{
  "n_layer": 16,
  "d_model": 96,
  "n_head": 3,
  "n_kv_head": 1,
  "head_dim": 32,
  "d_mlp": 384,
  "vocab_size": 1024,
  "activation": "silu",
  "norm": "rmsnorm",
  "norm_place": "pre",
  "norm_eps": 1e-05,
  "positions": "rope",
  "rope_base": 10000.0,
  "rope_fraction": 1.0,
  "qk_norm": false,
  "attn_scale": 0.177,
  "bias": "none",
  "tie_embeddings": false,
  "parallel_block": false,
  "init": "trunc",
  "init_std_qkv": 0.0904,
  "init_std_o": 0.016,
  "init_std_up": 0.0904,
  "init_std_down": 0.00799,
  "optimizer": "soap_variant",
  "lr": 0.00788,
  "lr_mult_qkv": 0.7,
  "beta1": 0.95,
  "beta2": 0.95,
  "lr_head": 0.00768,
  "grad_clip": 2.0,
  "warmup_steps": 200,
  "schedule": "wsd",
  "decay_fraction": 1.0,
  "decay_shape": "sqrt",
  "final_lr_fraction": 0.1,
  "batch_tokens": 16384,
  "seq_len": 512,
  "doc_mask": false,
  "train_tokens": 102400000,
  "steps": 6250,
  "dataset": "wikipedia_en"
}
Each number is 200 + 40 x the weight over its row's rms, rounded and kept within 0 to 999. Layers, rows and columns count from 0. The size before them is the row's rms in percent of the matrix's.

# layer 13 attention output (transposed), 96x96, rms 0.251, rows 29-31,61-63,93-95, columns 0-95
065,147,224,168,145,249,184,257,171,212,192,204,189,141,238,204,246,206,209,154,121,245,226,290,214,203,247,107,193,139,293,200,130,252,204,167,176,301,187,223,186,215,182,139,216,151,181,189,206,273,114,185,235,260,174,205,202,164,239,245,134,196,242,170,181,242,143,207,178,204,239,194,249,201,254,176,224,233,214,239,194,192,170,182,199,196,234,182,211,290,195,185,167,217,190,165,208
094,231,261,179,236,197,199,265,230,195,158,264,232,157,188,160,133,235,254,212,237,234,148,207,211,266,164,217,124,208,312,190,222,179,165,235,123,191,180,137,223,252,292,215,164,201,170,242,228,197,193,165,174,208,188,180,205,153,238,181,178,124,316,163,203,190,211,219,155,226,161,190,190,190,204,245,208,156,265,135,252,201,182,177,143,204,255,213,190,165,222,223,158,176,170,191,233
078,162,216,236,236,218,143,164,206,222,227,161,138,301,195,146,186,128,198,151,189,203,201,231,187,199,167,235,181,141,184,155,184,169,233,226,240,210,119,227,249,233,237,205,111,258,260,207,192,187,204,234,202,182,214,230,209,103,254,172,176,201,205,231,240,232,188,186,253,157,131,174,196,191,119,195,103,135,195,206,260,204,178,181,149,235,166,138,165,265,220,194,198,258,188,225,233
076,224,145,173,267,181,227,191,279,244,193,163,205,157,158,164,165,163,245,160,217,215,227,192,178,227,171,151,208,178,190,181,229,178,161,235,177,203,97,220,176,149,196,213,217,208,157,146,175,197,169,217,194,213,178,243,230,197,136,274,197,164,315,264,175,161,155,165,285,174,156,229,186,171,182,161,146,225,173,284,137,210,209,227,182,199,253,199,232,139,279,199,234,260,143,193,159
081,238,213,236,172,226,184,207,230,193,140,183,173,240,278,185,206,251,192,250,174,170,201,235,189,167,200,200,125,216,237,230,161,284,209,228,293,244,225,237,167,166,202,177,206,284,184,185,144,225,189,278,144,238,224,171,240,154,190,230,179,283,154,225,210,215,192,222,187,245,141,286,262,195,291,213,234,180,157,211,201,148,111,216,193,150,188,179,225,140,201,172,200,199,194,181,126
077,187,208,193,227,174,272,232,159,261,192,217,289,112,154,193,178,236,248,162,236,205,238,195,193,165,208,282,220,192,250,208,210,210,279,205,232,212,232,235,135,124,222,199,236,193,143,183,212,241,194,198,189,219,181,232,137,158,207,242,259,151,256,231,215,245,149,207,221,128,235,201,166,196,263,216,282,257,220,240,190,162,214,179,230,216,227,194,208,150,148,219,98,248,210,136,174
132,198,150,251,212,183,151,169,177,178,184,199,207,196,150,194,169,192,242,223,233,190,251,211,212,138,222,178,241,192,232,137,184,147,245,263,167,145,119,208,202,148,216,222,214,158,207,243,240,204,222,210,173,161,234,200,281,334,143,250,250,199,247,209,231,232,213,201,272,164,169,179,194,157,201,218,185,292,202,212,171,278,146,285,248,213,190,187,202,147,208,227,147,200,254,239,155
120,250,198,212,200,140,245,224,175,190,186,211,219,183,160,188,216,193,205,176,237,199,138,171,189,120,212,111,177,148,150,226,248,179,183,214,209,158,230,160,171,185,141,238,250,189,229,214,248,194,122,183,266,205,234,133,231,192,176,195,195,225,205,200,250,169,168,212,282,152,220,222,199,171,209,172,142,258,114,225,233,179,182,73,196,143,181,265,137,217,130,114,210,196,242,212,194
128,226,194,169,96,236,151,151,220,166,181,190,184,238,129,176,193,290,188,253,246,183,230,218,194,182,190,213,212,161,247,230,180,184,174,220,241,146,202,213,242,259,209,242,158,260,205,201,251,141,237,198,148,192,176,173,224,167,176,241,243,238,259,160,211,208,216,223,215,271,167,218,215,183,177,261,168,232,56,143,187,215,191,235,140,170,204,231,185,114,214,130,197,164,225,205,149
# layer 13 attention value, 32x96, rms 0.202, rows 30-31, columns 0-95
099,182,188,181,196,154,121,191,171,219,164,262,240,208,171,213,207,207,191,179,184,177,149,137,207,184,241,202,244,175,235,125,206,241,240,192,216,225,185,215,192,189,255,211,165,213,237,165,187,279,191,251,121,216,219,211,282,232,181,235,163,141,198,222,234,159,245,217,192,223,187,103,168,198,260,59,216,221,168,261,263,233,180,192,187,204,149,244,103,263,184,185,195,178,171,174,241
098,214,196,233,175,189,194,190,185,252,180,262,307,248,178,141,198,151,215,228,174,234,187,159,210,181,125,186,165,192,142,238,177,221,184,247,214,118,213,117,271,215,215,199,139,227,192,227,186,265,156,157,140,233,185,170,259,186,181,234,146,162,210,211,183,182,161,118,186,241,233,282,202,118,240,213,155,142,203,259,134,199,169,158,231,158,171,254,188,232,179,215,179,219,239,225,232
# layer 13 MLP up, 384x96, rms 0.242, rows 0-30, columns 0-95
099,181,183,257,173,227,174,222,207,194,204,200,234,226,211,175,172,198,182,137,129,279,231,148,204,145,184,206,141,182,152,178,174,254,161,169,201,205,191,143,201,117,236,215,155,210,182,215,225,164,245,163,170,225,94,264,245,287,251,237,242,134,129,237,244,152,174,167,175,220,168,245,215,115,204,165,158,170,192,204,232,183,227,234,127,163,192,188,253,184,140,176,235,180,131,178,202
099,213,258,251,165,221,189,197,223,199,190,243,229,222,106,187,209,169,247,179,209,256,223,152,203,226,135,180,212,151,70,282,162,231,204,174,200,217,175,256,199,227,199,209,184,219,185,187,159,210,146,184,167,203,210,213,173,232,171,213,167,209,200,218,211,209,222,111,196,96,192,124,212,168,173,255,267,297,232,249,285,230,220,205,210,169,232,132,180,230,132,199,217,173,212,220,244
111,225,229,220,188,183,255,338,223,254,209,242,221,216,172,189,187,133,217,180,235,242,183,168,242,215,157,265,180,166,113,145,241,175,187,167,148,231,116,188,170,237,174,253,165,177,266,213,223,134,222,204,280,209,161,164,136,146,207,270,208,197,181,186,216,227,226,169,218,217,236,212,182,122,219,224,235,232,222,262,179,180,156,269,213,191,261,175,237,224,173,212,187,211,143,174,164
114,255,231,201,174,161,218,254,156,203,265,119,231,163,128,183,224,181,195,144,167,228,169,166,230,231,251,244,217,153,192,164,152,239,170,181,148,242,257,253,214,202,212,220,272,188,197,160,178,174,192,172,169,239,169,175,154,278,151,162,180,111,183,202,167,143,219,240,180,213,244,185,246,204,164,180,228,167,186,128,137,179,256,218,130,191,199,287,230,261,245,142,224,264,191,209,193
106,211,185,279,239,131,130,238,239,217,168,207,139,206,198,225,144,183,123,214,250,231,128,204,200,200,214,222,171,139,188,161,164,155,228,184,213,275,243,164,180,162,232,157,207,231,195,216,213,114,261,185,213,166,192,209,210,235,177,182,249,168,161,189,190,222,189,160,184,146,195,214,265,153,290,203,252,242,206,193,213,122,230,204,177,244,127,165,151,288,183,269,179,194,127,215,204
102,238,233,208,213,153,207,268,223,200,316,234,159,158,233,205,165,235,261,183,187,191,167,207,256,236,185,291,149,212,178,257,140,146,242,180,166,142,230,211,211,112,155,144,194,160,264,178,185,134,223,188,209,171,145,190,198,174,185,179,201,206,203,192,211,244,239,229,186,209,228,296,182,221,201,278,261,190,246,212,198,195,185,197,216,251,254,138,216,174,133,243,223,226,237,182,130
097,203,175,189,173,223,182,248,195,175,203,180,247,195,199,273,153,257,226,205,214,162,213,155,190,217,105,163,97,225,214,225,231,186,171,183,194,238,219,219,137,211,267,221,206,206,119,194,198,232,111,239,235,171,182,190,145,177,252,230,151,154,241,254,162,215,186,280,218,133,177,216,169,257,208,199,239,260,247,189,148,225,218,183,241,165,99,274,187,208,183,267,161,188,146,208,181
099,196,216,218,141,210,253,205,258,153,288,161,222,181,151,206,214,208,176,143,186,147,198,129,200,229,188,210,316,230,183,141,177,185,160,194,146,219,187,187,255,158,247,249,239,142,194,197,186,229,143,206,216,191,165,215,254,250,230,218,215,174,133,128,222,138,279,228,143,217,234,168,261,160,182,200,218,201,215,176,146,122,258,178,163,208,278,245,231,221,185,160,191,220,199,188,141
094,167,220,195,162,159,129,176,198,195,185,180,256,106,211,178,142,175,191,281,195,207,195,220,237,198,224,238,137,187,107,189,205,193,182,229,272,220,183,166,215,169,253,177,193,169,199,141,286,196,252,199,198,199,165,215,300,140,110,155,153,187,259,179,214,255,185,130,227,137,225,198,205,221,202,231,205,183,189,258,151,221,272,225,198,216,196,175,147,223,266,165,269,211,188,218,166
096,263,217,177,187,154,156,108,267,223,222,256,197,238,215,146,136,220,167,174,204,239,149,179,151,198,188,180,199,153,184,171,238,207,154,130,227,139,240,249,157,188,182,185,173,222,233,178,153,153,248,170,190,243,134,160,217,227,220,115,165,134,150,204,195,186,249,249,221,211,225,152,190,180,249,132,260,193,199,257,165,127,235,147,164,240,151,238,210,201,176,229,273,212,139,200,190
090,222,169,210,147,174,124,222,152,215,162,292,168,196,220,165,231,228,226,189,205,238,134,129,211,157,199,135,212,152,195,196,262,166,261,181,189,229,163,248,93,185,167,215,160,201,245,209,212,186,264,244,187,161,239,142,102,229,163,254,194,246,215,197,199,225,164,196,242,172,234,147,200,256,162,148,184,234,205,168,125,198,225,192,190,263,210,202,201,203,159,309,203,210,162,221,209
101,256,173,204,173,123,212,196,207,184,220,209,188,151,213,124,182,183,248,237,274,236,219,191,215,259,180,253,176,149,187,197,215,203,128,127,209,163,181,208,237,209,182,198,150,224,221,142,231,199,181,224,235,153,154,288,197,257,242,133,229,115,213,226,226,174,252,257,197,225,243,190,206,103,222,209,127,236,207,234,160,226,235,143,210,276,175,217,172,164,134,259,178,192,174,267,217
108,191,251,195,197,209,197,202,98,182,192,200,128,191,206,125,122,219,230,217,251,188,243,197,237,169,99,266,134,160,73,198,232,176,252,144,170,157,184,183,217,177,186,232,261,257,178,216,186,109,218,147,250,209,184,164,176,184,186,206,199,187,195,230,235,182,193,216,203,206,207,239,182,222,166,187,204,141,179,257,252,232,189,222,203,208,191,164,211,272,239,204,213,124,132,143,217
102,195,181,226,161,193,131,264,156,134,217,168,189,141,190,183,175,187,222,153,209,245,145,134,160,149,223,201,206,236,203,202,173,237,260,184,156,216,207,199,240,200,254,142,263,131,205,205,198,121,236,208,232,185,214,229,162,204,204,129,220,69,145,218,204,194,205,174,190,208,268,193,142,175,221,200,281,255,192,123,181,238,207,198,150,225,271,231,154,155,153,173,144,191,188,199,152
100,243,260,314,164,260,264,228,232,244,205,156,196,183,227,178,177,175,189,197,176,104,197,218,176,212,243,229,247,157,177,248,193,177,154,251,156,168,202,172,228,189,207,178,237,183,162,151,236,134,281,230,189,243,208,236,189,194,209,203,180,172,219,204,326,265,195,165,202,230,203,148,150,180,169,209,189,240,202,220,124,286,174,142,171,209,181,256,158,206,133,198,213,165,223,223,161
103,192,197,189,200,170,163,165,169,122,259,196,221,197,166,230,193,209,123,204,166,237,233,224,233,178,209,236,189,186,208,225,147,172,209,184,195,170,262,235,316,208,163,217,255,143,235,272,290,226,245,135,265,203,130,157,197,279,222,239,174,196,195,264,155,240,215,208,186,174,216,193,252,197,192,203,266,223,154,248,165,173,220,185,163,219,156,153,142,197,173,225,209,233,317,218,185
091,152,247,276,166,198,151,223,238,164,220,171,144,158,244,207,202,207,264,147,247,217,243,266,199,235,199,244,247,182,215,224,194,217,182,204,201,245,217,246,169,245,151,197,197,184,286,262,180,200,202,259,248,159,274,220,146,204,195,198,200,188,143,232,197,222,224,288,142,200,217,122,98,234,163,209,243,196,183,265,209,239,216,168,218,186,169,205,169,238,179,175,116,203,200,130,129
094,147,189,160,148,227,167,226,197,198,326,217,239,163,245,256,147,203,237,137,194,224,176,208,237,273,227,172,266,255,213,168,245,164,238,190,241,194,192,233,227,229,202,240,193,247,229,252,197,214,205,84,262,183,194,206,145,255,210,232,258,212,252,226,242,201,159,157,194,185,138,271,223,182,173,167,176,186,211,149,153,187,188,177,169,194,131,213,144,168,206,273,237,162,239,167,211
099,299,155,278,185,129,168,168,228,192,201,163,179,210,143,181,160,146,186,199,203,211,109,199,164,194,126,147,279,163,204,220,220,254,200,167,272,156,159,174,183,174,190,235,224,212,180,164,225,130,184,187,187,226,142,283,207,160,238,210,183,194,226,244,150,168,203,239,200,223,201,147,223,221,169,170,141,248,156,169,151,226,151,252,224,186,213,127,230,186,158,145,193,237,206,287,196
101,239,233,216,179,235,191,232,249,78,210,188,271,210,205,186,170,203,216,235,192,126,132,216,166,266,212,210,175,181,152,230,186,168,195,216,198,178,186,164,204,177,147,174,232,147,203,181,271,138,182,207,163,268,208,214,216,150,263,205,184,192,236,240,234,116,205,187,206,115,201,235,254,107,155,156,259,241,167,169,131,199,220,184,217,194,195,160,178,226,163,170,176,254,259,276,241
091,249,185,200,193,274,180,250,222,173,149,242,219,219,262,207,183,144,211,224,220,213,246,144,195,186,171,143,216,169,163,156,282,235,153,168,219,230,227,290,110,222,219,223,197,179,193,171,233,190,258,230,216,141,167,173,201,226,188,245,131,226,262,264,306,218,121,232,222,184,179,174,215,173,192,191,209,239,182,294,217,149,239,192,260,226,199,187,227,243,188,197,205,298,206,201,190
096,226,177,203,240,157,210,243,188,233,267,218,275,189,228,208,145,178,266,212,255,239,163,193,254,217,206,224,203,211,197,185,190,183,191,216,130,186,273,180,328,210,223,145,237,222,202,192,241,176,212,264,213,190,177,235,129,157,189,186,244,180,285,220,228,234,227,245,230,168,185,286,231,258,196,168,291,170,217,158,145,175,145,172,139,173,248,195,186,263,149,228,200,216,157,165,176
113,215,202,264,147,172,136,235,216,208,123,225,168,216,184,212,149,122,188,248,217,191,192,244,258,207,216,199,162,188,199,182,209,196,132,168,175,246,209,241,195,179,227,213,140,171,154,158,216,231,125,222,146,282,154,197,226,193,136,171,208,179,208,134,119,225,117,230,192,221,159,147,159,165,171,214,241,219,215,243,151,139,202,172,114,144,137,243,133,170,176,248,225,177,175,231,169
105,206,240,180,227,155,239,259,198,160,254,210,142,174,218,187,134,205,147,152,154,269,184,237,189,282,192,290,76,174,209,191,149,240,181,138,203,204,225,218,231,239,173,184,189,133,271,239,155,134,148,246,212,190,220,230,195,125,150,185,172,189,213,262,196,154,241,210,170,218,256,265,161,230,185,221,192,236,197,149,228,183,157,226,229,165,223,174,146,192,259,167,205,193,176,172,202
108,194,217,229,173,264,162,155,157,158,183,170,241,256,179,208,207,235,177,171,168,244,288,231,240,154,189,245,151,196,216,180,210,176,230,177,151,270,241,184,137,199,206,145,203,233,173,251,213,267,243,246,190,158,118,175,152,223,149,210,151,237,207,182,202,198,185,178,188,174,217,227,157,156,191,124,260,248,179,233,120,205,216,263,322,209,204,271,188,246,249,205,190,185,177,212,134
096,235,137,183,144,160,176,201,220,208,202,210,241,256,131,206,191,216,184,194,241,258,238,193,167,307,149,247,127,225,139,185,174,274,182,182,209,262,250,276,223,190,236,150,149,213,240,155,216,172,209,154,137,158,193,157,202,210,159,171,182,243,182,154,160,264,211,162,181,232,160,198,236,242,222,224,246,233,130,235,209,135,185,213,162,171,202,198,245,180,176,127,216,147,282,167,200
101,188,189,209,188,138,189,163,246,177,242,122,170,228,124,207,155,177,198,218,169,164,244,171,192,151,195,221,137,213,186,145,165,170,165,135,247,217,217,176,204,234,226,208,224,218,220,178,123,182,209,151,227,250,200,212,193,228,231,189,155,170,270,139,170,148,179,176,274,160,214,160,194,221,207,153,260,225,223,229,249,244,192,205,109,138,192,196,204,230,263,270,150,300,154,133,137
089,232,161,176,181,215,201,174,177,177,138,146,183,189,102,219,202,228,215,195,214,167,236,222,220,252,259,273,207,221,230,195,218,174,217,189,243,198,191,170,199,185,246,267,235,224,262,98,237,184,280,258,187,169,195,221,203,197,183,210,211,164,207,180,144,203,273,185,232,157,138,221,211,180,173,167,164,289,181,167,210,263,211,144,174,195,257,122,254,221,224,263,84,229,215,148,190
087,248,256,269,185,185,146,197,225,162,197,190,212,201,163,250,195,175,200,222,176,121,208,244,196,298,193,155,226,183,157,134,264,181,232,181,200,224,223,111,237,220,223,224,208,200,247,145,228,196,268,158,244,188,238,265,160,176,250,204,190,184,189,134,223,175,156,261,174,202,242,223,229,226,224,258,199,174,244,222,178,225,288,282,277,256,172,147,268,189,188,226,208,206,164,262,184
102,230,232,192,180,265,186,190,276,244,283,234,197,174,226,174,267,165,261,211,204,221,197,229,165,258,203,129,205,150,154,205,179,166,219,247,197,206,217,193,273,215,244,244,230,134,183,146,243,112,228,231,204,203,235,266,160,205,144,228,268,195,232,200,193,169,140,240,195,199,196,117,219,270,236,193,161,242,151,219,213,279,146,194,191,249,197,157,156,225,152,221,167,150,196,253,156
104,247,189,260,217,147,213,177,267,137,202,143,119,240,196,130,220,183,187,176,172,243,114,240,212,212,191,165,223,206,180,220,206,186,209,181,191,176,224,197,171,171,212,158,196,189,221,153,191,111,235,206,201,249,149,242,221,152,245,195,239,223,254,246,215,163,226,144,274,186,204,163,158,241,206,153,205,214,170,183,198,257,222,182,187,244,176,291,170,200,156,276,139,215,206,274,80
# layer 13 MLP down (transposed), 384x96, rms 0.232, rows 0-30, columns 0-95
104,213,202,239,239,200,220,268,222,205,192,72,181,175,175,245,191,212,236,190,171,181,229,261,182,172,216,214,141,132,258,165,212,194,157,167,251,185,208,182,140,242,210,283,138,162,175,205,177,201,257,263,220,159,189,138,251,141,181,208,200,276,208,124,229,229,131,112,156,223,181,166,230,175,231,198,191,175,260,186,188,253,214,215,223,194,265,132,180,207,220,129,189,171,204,240,187
105,206,205,211,190,233,156,140,182,132,239,220,252,216,297,191,161,152,192,267,214,241,163,167,215,178,205,239,221,192,233,214,230,205,220,225,220,247,185,269,215,126,200,207,259,157,214,179,190,212,226,201,155,203,198,210,236,188,226,174,229,247,275,117,251,120,272,203,135,229,65,285,206,211,198,222,196,181,230,169,204,267,202,148,202,204,204,222,217,123,189,166,248,201,249,209,211
114,255,134,117,221,187,204,253,251,167,225,193,196,256,186,136,227,161,172,187,166,159,217,243,177,203,234,254,113,239,240,148,215,191,185,244,177,132,133,210,181,184,197,276,213,231,252,190,174,220,237,235,249,196,262,179,214,200,247,216,167,269,169,130,221,224,174,203,235,248,211,174,176,180,183,203,188,220,249,254,243,256,193,165,205,286,226,183,183,142,160,209,222,299,219,279,193
115,276,191,151,214,183,227,220,199,271,174,210,210,194,168,220,344,225,193,214,164,256,186,147,197,219,144,199,219,174,216,207,219,187,157,259,185,148,207,178,188,192,134,210,173,168,167,166,184,181,217,242,202,196,208,204,186,284,160,165,262,186,137,221,250,185,197,114,255,179,204,165,188,221,269,198,200,209,245,240,261,266,188,255,210,149,264,272,264,240,205,241,265,180,150,162,205
098,185,261,169,249,171,218,194,190,165,174,154,197,214,185,201,214,236,248,134,158,109,199,199,139,190,183,223,90,178,172,166,163,159,180,271,141,201,168,219,131,295,196,192,127,190,170,246,280,240,182,186,185,206,205,204,176,213,222,202,231,176,184,201,244,198,230,247,156,194,239,126,293,209,194,154,219,204,208,152,162,121,211,213,164,274,223,236,182,211,206,144,206,199,252,129,196
105,227,173,163,175,203,252,132,221,307,190,170,242,238,244,230,221,207,187,206,126,221,119,251,259,173,160,185,197,179,325,188,255,254,210,239,221,230,187,230,200,193,208,207,191,193,175,178,195,185,253,194,170,264,153,207,262,221,202,204,154,248,71,157,195,241,257,191,232,239,136,201,222,264,204,245,239,175,200,135,250,214,213,179,209,218,252,172,222,219,205,144,193,188,221,183,193
101,200,167,187,158,247,201,203,198,159,170,267,233,186,205,157,147,162,216,199,261,209,188,212,159,211,229,188,197,262,166,225,187,169,176,234,211,136,240,109,167,226,178,239,242,223,217,187,213,211,283,186,195,169,185,200,226,259,213,194,206,230,204,225,251,291,183,225,189,238,231,189,169,218,159,238,237,183,194,285,338,122,122,167,208,244,246,139,167,198,170,209,249,222,152,277,245
094,158,229,151,144,238,198,221,164,270,137,125,197,167,216,188,228,152,210,196,186,194,211,232,179,222,203,172,220,255,221,195,195,162,229,237,176,272,219,191,209,158,245,267,235,184,174,213,112,288,165,205,258,280,192,255,169,147,208,91,202,237,190,226,186,224,196,141,217,235,232,196,114,186,227,209,122,156,204,114,234,187,270,205,163,214,236,157,183,188,224,158,165,186,175,170,228
093,171,199,198,191,221,289,242,212,247,221,248,152,195,184,169,167,199,230,156,202,230,193,346,159,179,194,180,244,272,274,192,174,182,235,227,244,200,136,150,158,237,228,267,152,203,218,207,186,264,210,99,188,250,214,127,168,196,252,221,159,256,215,173,176,140,156,239,193,221,232,166,241,184,192,192,250,158,202,229,118,209,200,138,201,205,214,211,232,174,184,158,208,219,179,207,135
098,140,170,139,117,178,198,160,183,209,121,220,150,231,154,236,140,223,217,190,202,211,153,251,211,189,262,200,247,254,205,245,187,186,186,230,167,139,160,230,130,261,230,219,195,193,166,234,173,235,286,165,186,220,118,234,159,218,227,242,206,271,188,222,173,225,184,202,124,203,124,216,245,179,189,256,153,152,142,196,207,253,207,206,243,256,173,219,225,169,270,195,151,176,172,270,184
091,192,120,221,260,263,185,106,198,235,190,131,178,164,189,262,232,209,203,209,190,207,220,278,242,197,218,223,133,202,136,267,179,202,140,190,265,214,224,232,230,229,210,154,263,185,104,217,205,215,136,206,201,109,169,222,259,203,222,185,199,113,192,200,162,184,286,252,163,184,221,216,214,233,222,231,193,150,208,230,207,236,173,192,194,201,204,204,255,212,183,108,160,247,240,181,218
102,217,203,155,240,161,255,253,172,160,163,209,187,253,217,219,197,188,190,185,225,237,260,269,184,186,249,239,167,216,135,180,194,305,186,216,220,147,155,156,214,173,210,179,229,266,208,165,135,198,202,208,125,116,195,176,246,199,277,219,223,259,257,163,176,240,192,189,213,231,259,92,110,241,225,168,236,185,211,171,197,227,205,231,161,212,196,187,160,239,238,161,257,269,155,209,215
097,281,283,219,146,209,231,198,173,197,207,167,262,185,194,178,244,177,213,145,153,241,242,160,212,151,242,197,237,253,195,241,135,206,131,172,120,227,253,248,194,186,215,173,183,189,208,273,190,210,189,220,217,169,258,166,240,221,171,198,181,166,162,162,186,193,101,179,98,220,172,151,161,208,149,168,185,225,161,125,121,258,206,228,162,218,274,173,154,178,233,156,179,226,195,192,175
111,137,211,192,261,130,203,199,89,197,144,175,210,154,156,188,227,192,239,161,173,240,284,169,161,124,269,207,196,280,203,212,204,190,203,242,287,149,227,218,212,176,180,151,230,207,225,180,180,223,212,235,206,217,224,224,143,202,275,213,206,157,141,143,252,175,233,155,200,222,213,149,179,120,244,275,195,182,232,141,219,180,248,231,209,200,225,204,220,168,176,152,217,219,250,132,243
102,136,159,202,135,131,211,167,169,207,233,175,239,184,218,188,206,250,154,220,151,224,270,204,220,189,224,229,157,157,222,256,250,223,155,203,245,277,159,181,176,252,302,210,200,255,171,198,155,179,232,106,196,166,181,162,125,274,176,227,224,118,120,195,244,231,237,218,158,131,174,205,190,198,252,216,198,184,231,134,250,160,205,221,240,211,267,231,204,166,162,184,185,171,197,204,196
102,150,179,193,142,223,194,197,174,136,166,184,234,173,179,276,236,91,183,229,208,202,234,151,172,215,220,197,180,205,205,165,175,261,247,183,194,246,230,216,207,172,197,157,271,217,241,192,266,234,209,192,218,232,178,168,266,230,223,114,247,108,198,103,298,200,198,243,236,227,267,266,265,191,206,179,152,207,146,172,196,195,206,195,191,259,200,150,197,152,228,236,226,202,271,190,221
109,168,230,226,196,172,228,156,207,226,167,159,261,257,184,175,209,173,239,215,261,191,227,220,161,172,229,276,188,145,234,231,246,108,245,269,247,206,144,209,197,169,231,164,156,251,251,173,142,263,235,195,174,256,174,149,253,232,179,219,215,241,158,141,222,211,205,169,104,171,154,166,197,204,208,202,233,212,205,94,231,214,188,207,165,232,177,163,108,264,210,203,150,249,189,174,164
087,215,191,209,156,147,256,222,215,238,247,143,138,194,180,197,246,164,205,124,237,285,228,172,202,189,194,142,222,194,266,156,164,186,166,128,278,204,150,157,163,283,221,184,144,198,215,165,193,201,192,122,158,205,163,234,278,198,252,192,244,111,220,150,176,215,254,192,149,160,162,224,209,179,158,242,191,198,203,240,185,199,239,141,208,170,276,169,188,185,199,207,181,224,231,129,261
111,212,176,242,206,104,195,149,226,208,167,149,218,209,221,185,278,156,206,262,211,276,163,222,244,111,203,217,200,200,220,259,232,222,223,171,185,233,140,194,209,220,241,81,173,214,210,231,248,219,187,237,113,192,221,208,199,161,141,223,189,230,182,183,152,195,185,197,193,206,193,168,187,263,231,175,116,198,239,134,114,184,146,156,179,188,172,155,196,226,173,162,182,174,306,169,215
111,163,193,250,119,159,154,203,209,97,191,158,206,211,243,197,228,200,169,296,172,203,201,245,220,269,170,244,205,191,245,207,255,208,223,149,182,171,179,210,209,147,225,128,192,214,280,221,189,138,205,263,170,135,184,138,238,253,251,229,212,148,188,209,143,213,211,277,176,237,239,167,198,243,199,215,133,226,213,190,140,196,195,218,156,209,252,223,136,225,271,194,243,132,241,202,187
092,229,213,158,297,296,237,243,132,199,193,144,166,179,169,183,294,139,123,184,224,189,203,227,145,184,186,186,177,212,248,171,173,240,231,257,221,207,165,203,215,219,195,237,171,228,148,260,224,215,247,248,216,223,210,231,196,237,313,139,199,231,223,234,231,181,187,222,187,248,192,136,176,178,239,258,206,144,237,224,211,259,157,166,205,219,158,207,247,148,120,230,247,183,242,203,201
089,184,201,197,209,266,305,188,215,350,211,166,199,152,213,171,252,202,209,176,199,209,249,211,192,213,197,245,217,158,197,194,239,213,260,210,234,211,198,157,151,218,228,199,199,196,223,223,155,161,217,205,149,183,212,153,192,117,294,232,121,256,197,183,192,235,154,196,94,251,238,207,218,197,281,230,215,221,168,167,271,214,245,215,264,165,225,203,216,172,158,144,212,237,201,185,233
115,149,195,208,169,203,199,221,262,209,229,185,208,242,225,262,237,256,165,138,186,182,162,211,129,126,213,233,208,253,277,188,217,218,245,178,185,237,152,209,239,151,177,244,284,250,204,204,219,159,227,155,196,215,234,215,194,171,230,181,283,278,226,219,168,200,268,213,184,208,129,167,225,195,223,198,265,158,225,166,228,144,228,144,283,180,231,174,288,187,199,196,140,270,234,132,179
106,224,161,159,185,217,170,156,232,235,264,212,197,279,177,151,164,206,205,168,206,225,158,233,192,166,226,167,197,246,253,242,228,174,139,146,245,230,188,232,168,273,244,170,194,169,190,224,157,287,208,147,236,192,233,164,247,200,286,171,189,141,199,244,164,130,235,217,195,217,288,170,129,198,154,260,193,202,225,204,157,157,193,175,136,203,237,184,265,213,169,172,124,154,192,237,279
091,174,203,195,166,173,199,204,258,235,232,273,193,209,172,205,195,208,189,255,164,193,112,183,200,189,166,138,309,105,152,244,204,146,182,201,162,176,211,194,197,246,103,223,195,230,216,166,243,218,121,169,202,185,245,263,139,183,200,209,237,267,146,256,207,185,272,175,256,219,216,148,150,264,125,193,207,229,134,181,251,191,179,218,152,180,183,175,251,184,225,244,176,218,193,228,216
084,230,250,234,228,187,186,199,271,210,306,219,191,218,218,201,168,221,166,228,182,178,162,167,191,157,273,209,218,169,227,192,255,189,153,287,196,172,187,201,222,131,141,249,220,168,225,222,206,214,206,183,253,231,203,224,167,231,283,219,225,161,225,132,139,187,278,119,215,223,268,225,191,212,130,157,243,212,239,195,211,249,241,198,174,138,155,167,101,211,168,223,208,240,123,211,166
090,170,219,144,188,178,219,233,191,189,165,154,144,289,126,191,180,177,147,241,129,190,245,213,160,114,216,252,210,175,198,195,196,234,193,116,223,166,197,264,183,284,162,191,195,200,212,243,202,127,317,244,197,153,207,256,170,249,231,255,246,241,285,221,252,215,154,177,236,179,185,250,241,176,180,151,167,164,219,226,220,221,199,210,233,216,183,237,230,189,234,155,197,181,232,209,258
090,207,203,205,176,231,245,153,210,247,213,234,207,189,175,168,131,283,166,225,174,216,221,135,194,133,178,188,170,178,253,234,179,154,189,259,153,241,205,278,133,221,183,219,174,162,193,254,222,182,183,183,217,251,210,213,197,176,219,180,185,173,99,218,224,182,290,196,261,225,242,287,251,275,169,292,188,144,177,200,233,185,232,201,232,200,142,221,162,171,183,206,212,139,114,257,221
084,187,174,177,230,171,235,165,229,277,252,216,208,189,225,168,133,261,245,210,182,211,176,133,215,190,221,196,190,246,146,204,223,279,214,237,243,194,174,177,158,159,270,264,213,219,195,238,149,192,102,187,174,283,223,150,250,179,228,156,233,192,167,208,184,196,217,136,215,162,242,221,216,226,115,194,197,200,159,195,244,140,173,199,222,181,202,208,125,134,292,150,143,143,256,181,164
102,230,188,136,281,183,212,137,175,194,180,234,220,208,176,180,268,155,205,243,229,176,237,243,172,271,165,172,174,192,122,199,140,272,220,246,276,205,230,273,149,241,193,235,218,203,260,146,161,261,169,255,235,200,201,209,220,190,230,313,195,188,152,201,203,178,233,152,206,175,194,202,196,199,241,203,157,229,249,202,231,191,286,185,175,183,245,277,234,185,251,217,271,216,228,197,137
109,239,229,221,219,214,174,117,254,98,158,235,196,170,175,211,227,252,148,339,192,249,203,198,233,156,219,202,201,218,184,207,171,164,213,202,192,245,209,225,151,260,151,159,179,260,164,201,195,208,135,209,221,158,259,228,151,233,208,261,250,200,199,230,171,293,204,224,222,203,193,163,247,178,230,236,198,210,211,199,272,188,168,200,182,276,160,185,225,182,228,167,219,183,248,159,308